config.yaml
n_layer: 15
d_model: 384
n_head: 6
n_kv_head: 6
head_dim: 64
d_mlp: 1536
vocab_size: 6759
activation: "tanh_gelu"
norm: "layernorm"
norm_place: "pre"
norm_eps: 1e-06
positions: "learned"
qk_norm: true
attn_scale: 0.125
bias: "all"
tie_embeddings: true
parallel_block: false
init: "normal"
init_std_qkv: 0.0257
init_std_o: 0.00468
init_std_up: 0.0257
init_std_down: 0.00468
init_out_by_depth: true
optimizer: "soap_variant"
lr: 0.00477
beta1: 0.95
beta2: 0.99
weight_decay: 0.053
lr_head: 0.00997
warmup_steps: 33
schedule: "wsd"
decay_fraction: 1.0
decay_shape: "linear"
final_lr_fraction: 0.0
batch_tokens: 131072
seq_len: 1024
doc_mask: false
train_tokens: 453300000
steps: 3459
dataset: "wikipedia_en"
Each number is 128 + 24 x the weight over the matrix's rms, rounded and kept within 0 to 255. Layers, rows and columns count from 0. Numbers have three digits each.

# layer 5 MLP down (transposed), 1536x384, rms 0.1, rows 882-915, columns 288-383
090122113139147096156100121108120095139131126122146102119097134179150153110119149115114112121112155152156100132163146153138118124124170133119112134118104122094164155133134132132134120141125116171097120120112111115071090103174145158137135148087110126100118137170123115110111126116109122150
134118127128123146148086110146158120158123103155148086134118117095119105128111121167113137128144105083149110140123105172128139108117104111152095156139117117140099165118133131126106115104123167133160153125111108116162064140153144147129133145134147126144155119139103118152162090163135129156
110077115138138160126176136148081126128171128107121121122133095103126121075178147147133108130095129116127110134132127117155079158118145164096160175084130148092147110167135128137111178122058165148112113175137140155133173144120141131161104133109136134079100130108158091117173164102104156118
129106135124118113135140152123123115158140146158168073128104133145138100142123107133143136103131125121135155075106138149147132169182118153127120131140127149139131152165097120136115132096158108161113115148100121126134123127101127107094115102118124096144115163144152110122110125152100156103
077123160127173144165105096114150092137127170156120110112105115213127103140138146101145130163125149137125113119102126154123129133139129149109155143172165077108124149124107115150110185141125136086095132122113096156141111130121114122171117112157095123156131130093117124129159142095092153148
092169135175153127147170129078113157163132139144156091163129122132107107153119139119119139115126106107138108140143137112167112126132109133146159125139153074138126112123139134126122152098162163107117162139140172118119131099111160168134125147134116142130123118103089131129164138127127140141
149166130137135143163105114074083093150161135099119134119153146148131166154143120130154122127146146097136098127090134122085138128127094124140126128152142177129145145136147169081113094056060140136147150109163055113113127106097127105142107141058111139127141144138141085112172110075138123113
119101148122140141152104108175100118159093122086122139121137151138145126131137137104102174122139069114161125101157154159160173155132123147141147128148148133153125130151122146120162112104149085135135110141113137116091156127161107135163178135078137110134121118111142080153121102139122138113
166120139119139111134159126088139148144114138185129062153123109141136100161156101130092137147132118130137116105138107104096126141149165123135120092129118126136112097130134135111159140121125164112125132123085170122124105142094091101149139139137144139133129119122121111108101132132097127116
117102115143128123112125135138153153142132116115118115151151107170101139110132129093150117112134129120144125151134146119132125133134155134131124128117138090119145150124110140147124119113150148142113136120147111147134129136112125131100142131127097167094133118132125145136094119136111143123
136147125086154102106087153159113141140112105131156107120102110114138146114093147137136119144142137101130137163113120093145138121102125122115123125127091144101136137131137148148135138111149114114147112109125131094098120107124121112133111126124101122165134087121103104136125142123129114136
134159125193108120092144156130098147120161139117117124152114124157172167106076164103159107117144119150138117126160131118134166147173117069133102151094136199092141136115155106124172183139127100112128091086149118113132154104150072128160193136106130128160125102167163099142142103086121118096
144159168152156103137081139122124132104122157129128161133110116099124124114142137112095125127153167141143103105147148111104138104121101126150142125172097112139121107131114121159118112134115140115100143127152130092150122168134136131141140135117108118105144113181143086106092148164139126154
134114124122135139126149107157113106138134119119119130137132124120136131132116145143100133128116158123129131144120138118141157091141120091135127140109159141144128143130137133153166124114104114117132123136116119124106135117107119138131114123101144131139116137124139131120146152111113112123
088085133111104124140119131121110094092153109120089074132159162127137133122127112141119130126129132127139151126108128076120130140102119124138123172101096139140114130134109096101118101165111125086102114093127123178118158091113113107100163142141095119170168141139102088148119134160136135129
131136118138159140109158122067118144143111121116122130145114102107137148133122176128139118141140113119147141118131124107143109140127138103152127099115139156122131094111130113112104141137136123112113140108135150137109123138115092119133118133110153133125137118104150108131122120136143126147
171122204136101134120136125153185098137163099097136116121147140119117140206122142121147125101158153144140118143080087117187121136103127157130100177127137130176141113142129155148135154190165130122137128131151111142169156162135076126118152122115160155069153110112104135106129156081115126082
174140152109119122136141149138133119134087136103115169115169119056124147134131168153154138134111114074082116137129129078153087148152161085142111110118140120132091128146100087135196086100093150135121143124132130108072115126101133128065112143125152134169133149125124131154126156111122097099
167152145148151119140198186135109115089128091111152159171153113109130126148194155151100133143128147142108148146125147110133076108099108151125153113155116108134177113154111121087101103056141133094086153093120161144123109162114074117167126122140166163096154119082123151104149054142106161138
143102213131108141133162171089090108128130134119111110129150124081138113088130107142115079157149114139130133132130094117124150152142159150136109105130095085130132142121105151091172125150117147112080099148082135131131096117124125103131150098063128174146133121117162094137119159133104142134
158162115110153126150207144131091128172148157153148137152134142094144116127080144148135134136094139137102130150144143143154120108154122146113102142159123145140155164170119132146148122134150140110112130095118133137108141096155083164119141133146130161134111116082126129116135131114187128118
113134149133143125104131138131128134117121181123123130161163096130082149129125139118104111089147088130133076110108114127098144139118167108102107075165148121118129115115117125113118152106152096153103140128117133155123141179099133151156156145126105139192082076127104114084108126074141152149
115116129107135119127133115111153112152113142108113142138100110137152140133133144101158134122161107121132116107120134141158137126124103125137125131109135088159141151114150138120139119125096097120125130116091160092109154141158082116152109119124134143153120121119152132146117122133118125145
128107125142098122133123148135157124091150135143142117124083127134169142131101143157121158118116167154155111162117190108085140129137160177134159164196135087123133177116099098066143126113149180125129078123146118119109148093129107122152131111118095060153146150164123152108072136088086150139
174143147159144115094125131095140128154108137123098096135150053145087165127114140101115131108157122146133123127145092174166152123113111162149147112145134127101168047137160147118100152129089154138139146132165087090130132123176097078059166138197186147144079155100117087148090144161095126124
148160092157116128118135120126107146089135159140116180107133140171093133134130112126130128136153095120134086118107101118125153101128105133079136149140139127138129166091094126135129139129128173164149126157150152130080130112160155130127170096159153119103140108142101147141121171172150123114
144109158152150147150101127168094114136160091121148174158090106122104111196090159111151129142087104084131152109159104158151144162148133141146148153144125137092146136128135150143159133110108121098159127108121096160094117098114103124171160105094126087139135139150142148130099141136103151108
143133157161132138132141109099124131126134116123120133135123151080106097140147122112109128105127154143120095115149105151130146150124085112143125123094096120117123127151155145129139084112153145134111142143150140139150109172123112147131081164122142125123181128105130115148156126134123121122
126109154153151142112076074145128136154139104141140150157121125112122131140117111151125118102114146102127106139119156126152125137097117134148143144176169117149114101109136104160080096116147120117127121119151119153171143155137144170103149138116134148158156129121168118126127144125084149105
119133155096108122166110160141149131117129122090122156159100138189111101115066131146131133160148139136132148132124061118153110124137072133092122118138089120184175124093137116067158128139147096125107130167114128151090170109091108096118147142163113161085118166118151066103105130171115082159
126134134104148121126109120151128131121122136130134140117112130127132117138138133122120142118118117113110130138125140136130146126126112116136121150129143139137149141124136128130138110142120139111134134114121128141136136129130162135118135132120122140126123119157120145121124136138127128137
030134165123119108105128152154123155105115086129104134092129054149088131101104162112160154148146184209106109152157187162136176153125087069086142174175201155114132145104154159099124149180156147124171132179109083051165100102177137162161093122118126150119115086094110179158105164137176102102
157145092074117120108080060123150140115142133094107089184143102021117142086143150154120122123100085135161127116168084136118140166113151141125079119117058172070075157114109124136164148145037097138149112169170076110093113152128139169119158121096151151112172084112143129153175127203120116070
115109142101139099123115091125102086175116147105111124146108134135157135099107114134103130135082102121147113131106130104133136081120151132160118118130156109102119149152164106116133106150147107131138107103113136137149143110079118134100157160110151116161155109155099104100175138100124145151
# layer 5 MLP up, 1536x384, rms 0.119, rows 883-916, columns 288-383
131148116134156141142098167097096115139109149111148125108147172143122149078139123123112113136123159180092113126146125093149139136167164160168163137113147104126087087122166106076183141178089121081142137120119120136114183186156120114139126125101131096119110129162169149158119110153160112126
109108141140170098095126114128154121123114117136096114160101165171145073105135118090112119101132109138121113121115104111111140122169107183125165135118113119115136133082133144121095118102113133122194146101119098173102145119154079141131140134092159143172145119068128160171127123120205171142
163107072128125142097154143081097148153119136105135147124095115160110116119097097127126107117098136181123135119096110144140123151168119134135109128141126140122130129160083123120119159107117113158132116101108095144124105129104152123093113114152108158112098165139115121107143108124120130109
117151122110106121144114111126144173159119167137097127143122102132184148150108138114111167101103165142162124144124152087149110098154125147138088138135121138107128082154134156164131151144163101119154148107126143126155128122100126144104133098156096147106117095130100148157163124178091155110
114123131147091089123138116098082135115123117138081147124140134145157158123134139086134109113114099106126165101134137117172176139125157128098122124141131120129123122131156131094131123093147147136156126145106099102148163084141136120144145162162172129075141111113130149145100094130143109122
114083108139114057133094142090089163098114157085143139125119150146116116132114114114144192125073097099150083113092127134142127116073122128123110116131111156138111143153128185111134154110128142219108119196120139107150090147123132112151139114147204146100139083129096124119167124115141129122
089099173112126091132144116107126108105144150079100153122146090123139113152161100110105097162108122107134098135110120143088156109117128111065080121135149150106111122117107164147136136149109146120074105097186121144142178125111139135127147155077121119110119167114093114128117147121171139139
167111114108116128111125100134116147142136119136078149127123122135147113095168154121113102145148156116113124166099115133126163124142137126111094134125113145155122148095121126117127091132153139110162132154128107149119173124153152123098130125143142157110133154165146146092100128119148115083
133131128116114127145122138137147118127126112099146194132142140140110130131143142129139140133151151125117111124138153119135134102143127149117116132126137136115140130148110149137135128148125128107121140123115114106137128160128158148149121115123129125112142096136115145155129114139119141121
110077106141134144116087150127206141086149146133133114153095113112128115112131135090131128173173132109147070122126122126127112112178101128136145111132109148138120129129123096109146103135132153140099103107115093142126102132133143104103160177106153132127132143140133158124164114101079126092
119121172125139131109141137142101130101153122102134122157108094139113175154131117182108108111150120131132148130128120113165149122097100107117087196127108170053159114119062152084153132136152148115155144119158135131122106108124116128092140121126145135137101171208126139155115104075102089123
144161122132139156135138141127154142132136179105179143119146120131128146134122088166126098166088134116156129102127149118112095131192098140125154126100117147122129124111102129134124121140158163143096150168132139088167106148098078110120119185132059165107103149159162132117133148149131145116
103122127106099143124112107145166129114127139126125146142164133169126114130123097111149117170133131155142116148149097107133109149133157155101144118144094138151152099138127107116130163102134147088117103131108128137140152141116127126105122156124107138139164120138123164123154131089111128145
092141168120166122154132138134155091163125134110141127109143152136098155094141151092122102085129156156119108179085138141149118118084119151076125089168107155118117158193123116116163157142138100149153120141120129112099129089140133135114137102126145137125158134156097139125144141121146138125
140098131122096094118088127155125132114135138119116168132133122151076133106149166130133123150140142134144113132095165140112122111125126137112093119135125183152137108113085114122138130084133140102129137144114142080153126104118168132121135143131129144108151137155134114140185116138153122109
143140155109101119150119120114123119099138145181089180088107164146101105155108165122166128126152125130133122161127123134135137148111110112134136155156168128151108202100118162144088161106099165133151147106151084093115154187102153113083103109138158142104141138132123152139188131131106115104
107117114178156090113085167107070115051124112096115142123147106140163116109144121129149126188117169118127133108145130097076108093148125106114140122108130123137123118113130109135104176083112167135112133157095142120127099108151142121081115148123151111141176131146103124134151128115109149093
129134120119106159193112169087133120127128117116126177133127112134094125128154122122130132147131117142127130105115148137187147139055108160126125095140139159143122141151167116096140105130122118156111149108144112099112149118108131112114102153110144161095115143107099151129118097167132119086
142111168127123105111147097115159109165117119091125166141119126141106103104144134121114130100099144114095078138149095149111108101111095124104082113090116103092149132116121168092116133132127114133119103149077142141165106115134150162129107093153146117160125122153109121143150145126149098103
152130172109133115113158122123095162184095112117124115094088137119125152153133130154129126139135147158084123104127146144148101168136149145122146127137138113140126186128091089127123130126112132136125162149109109150156139123151083134107131124173138123150107149137107135114108159135137131106
103104171137141160157112156156100136134138137096131114121163123139169146093123120091190129097119139117140122128141141138118155102091092121102145181129101128158123153144140095104117173145079159152107130116127120132097114146130148086163129101184136123147152106158141146139075095145128148125
163152091109128124101118126131118136133127103109126164110110129113144111148119119126127133132095080126112133108142109095099091147124152140129175143124136131156157119143132147129121126142147132128143125125130143103079139160107115117108124135137124106095156129129130135150157146138153113141
114174173136142146107089102164097094146119160122076094156136144100108112116193135170138148166087155081166174114127152136116122129108133076149120135143146144115148107169119124155146153150152168101105131150118156113110106149144132124139122153131129135120140140163135133135139123127137094117
122116138153187147138104128112155107124154113131115151139085132152132127121161121104128144128131094134118119124157131120116142115138129144110113060116123125126110115133132091151114123112135156128171121144144099082128129155163146099102159159135154120114117135162134122137169134163140083091
084145152130082104111141096147103101143132127136096147134110150112119090096129137105144170094137092089106092113108103146162131126118101159124135113091133119095132134111135156106161122174121128156110126171110113149111157138137111105138102134148117099094142123130121155117146157140142178090
188112121139164181161119109132162119128107147118184125135153107129145138123131098134145126138105111160141114060124151101138154158162110122083145103138099091107159154159137191108149125130137086141150184098119153150188139088115084143154150142126127117111127124091162153144106120170145166112
128104164115128126125111115129115156128117129075099136108134162096142120129097115125141132115109133104103132101112124123120124108144151093116107117128119144095147116162118127128122131143174123142083133133166131122140119106098179152113078151104116153104161116205146130120164117119119106109
140169128098143171098111116141142073083138127166108121128125117135087173117117099099107131119162164128127134136100145101145145102150148104148077125131107147089121155134155147129104118172167128101112128140087119159121136122134149095120123121102123122136159121144134112104143095126111096112
075086150119088177098141075127146140088159162126127147131080165114086107155140148168153090140122117175164159150091150147111111141125109144108183149127086111101117117089118116109128170159123140157135117110155126118182135133139165120141136135144141148151079150125136152087100116147114088129
126124140098120130114141146135098135113112112112144168128127114146106119126133137139127149128122109114120109139138133147140145110123113096146117170123152124134157130136134143150135128157129118093160134130122174132118127163124173139128121132127108133091139107175150125108127126133121106132
155149089108107124148082106110107152116087120086102096114116133127121099131142142120105183091136175198105211129123175126106136131166187062128192087124138099111120125107126113107116075111141174091139139084104102123134101149166129157116094133104109118080165164106172116200110115132147106135
112114142169127112117137144115135119096100123125112162127131103108115125131121158103150103148096160151151159116154106160154117137144146109109159152090110097137140098104179112047170074141083087114136139179089107129129143145112124140118129105153154105113126115160090137094116128092134194122
162141129147112131139149123127133109128189101156107134123184168171061098122108152118141124135089123110170158108106105155088129139106134165109093117079118145135172135110092154102125139120132114146103173140130135129146141147154128132111080123166148108129105119095185115181136116125117109109
158132129112130125111110076094135123137142114142067150128114132145143141123104122116166147170131104127135130109130160125119114163099103090131101154115148107096178116145152127171125197154125152149153136125080116147127148138083090125135114108128154109111128148149153081063082117126131126140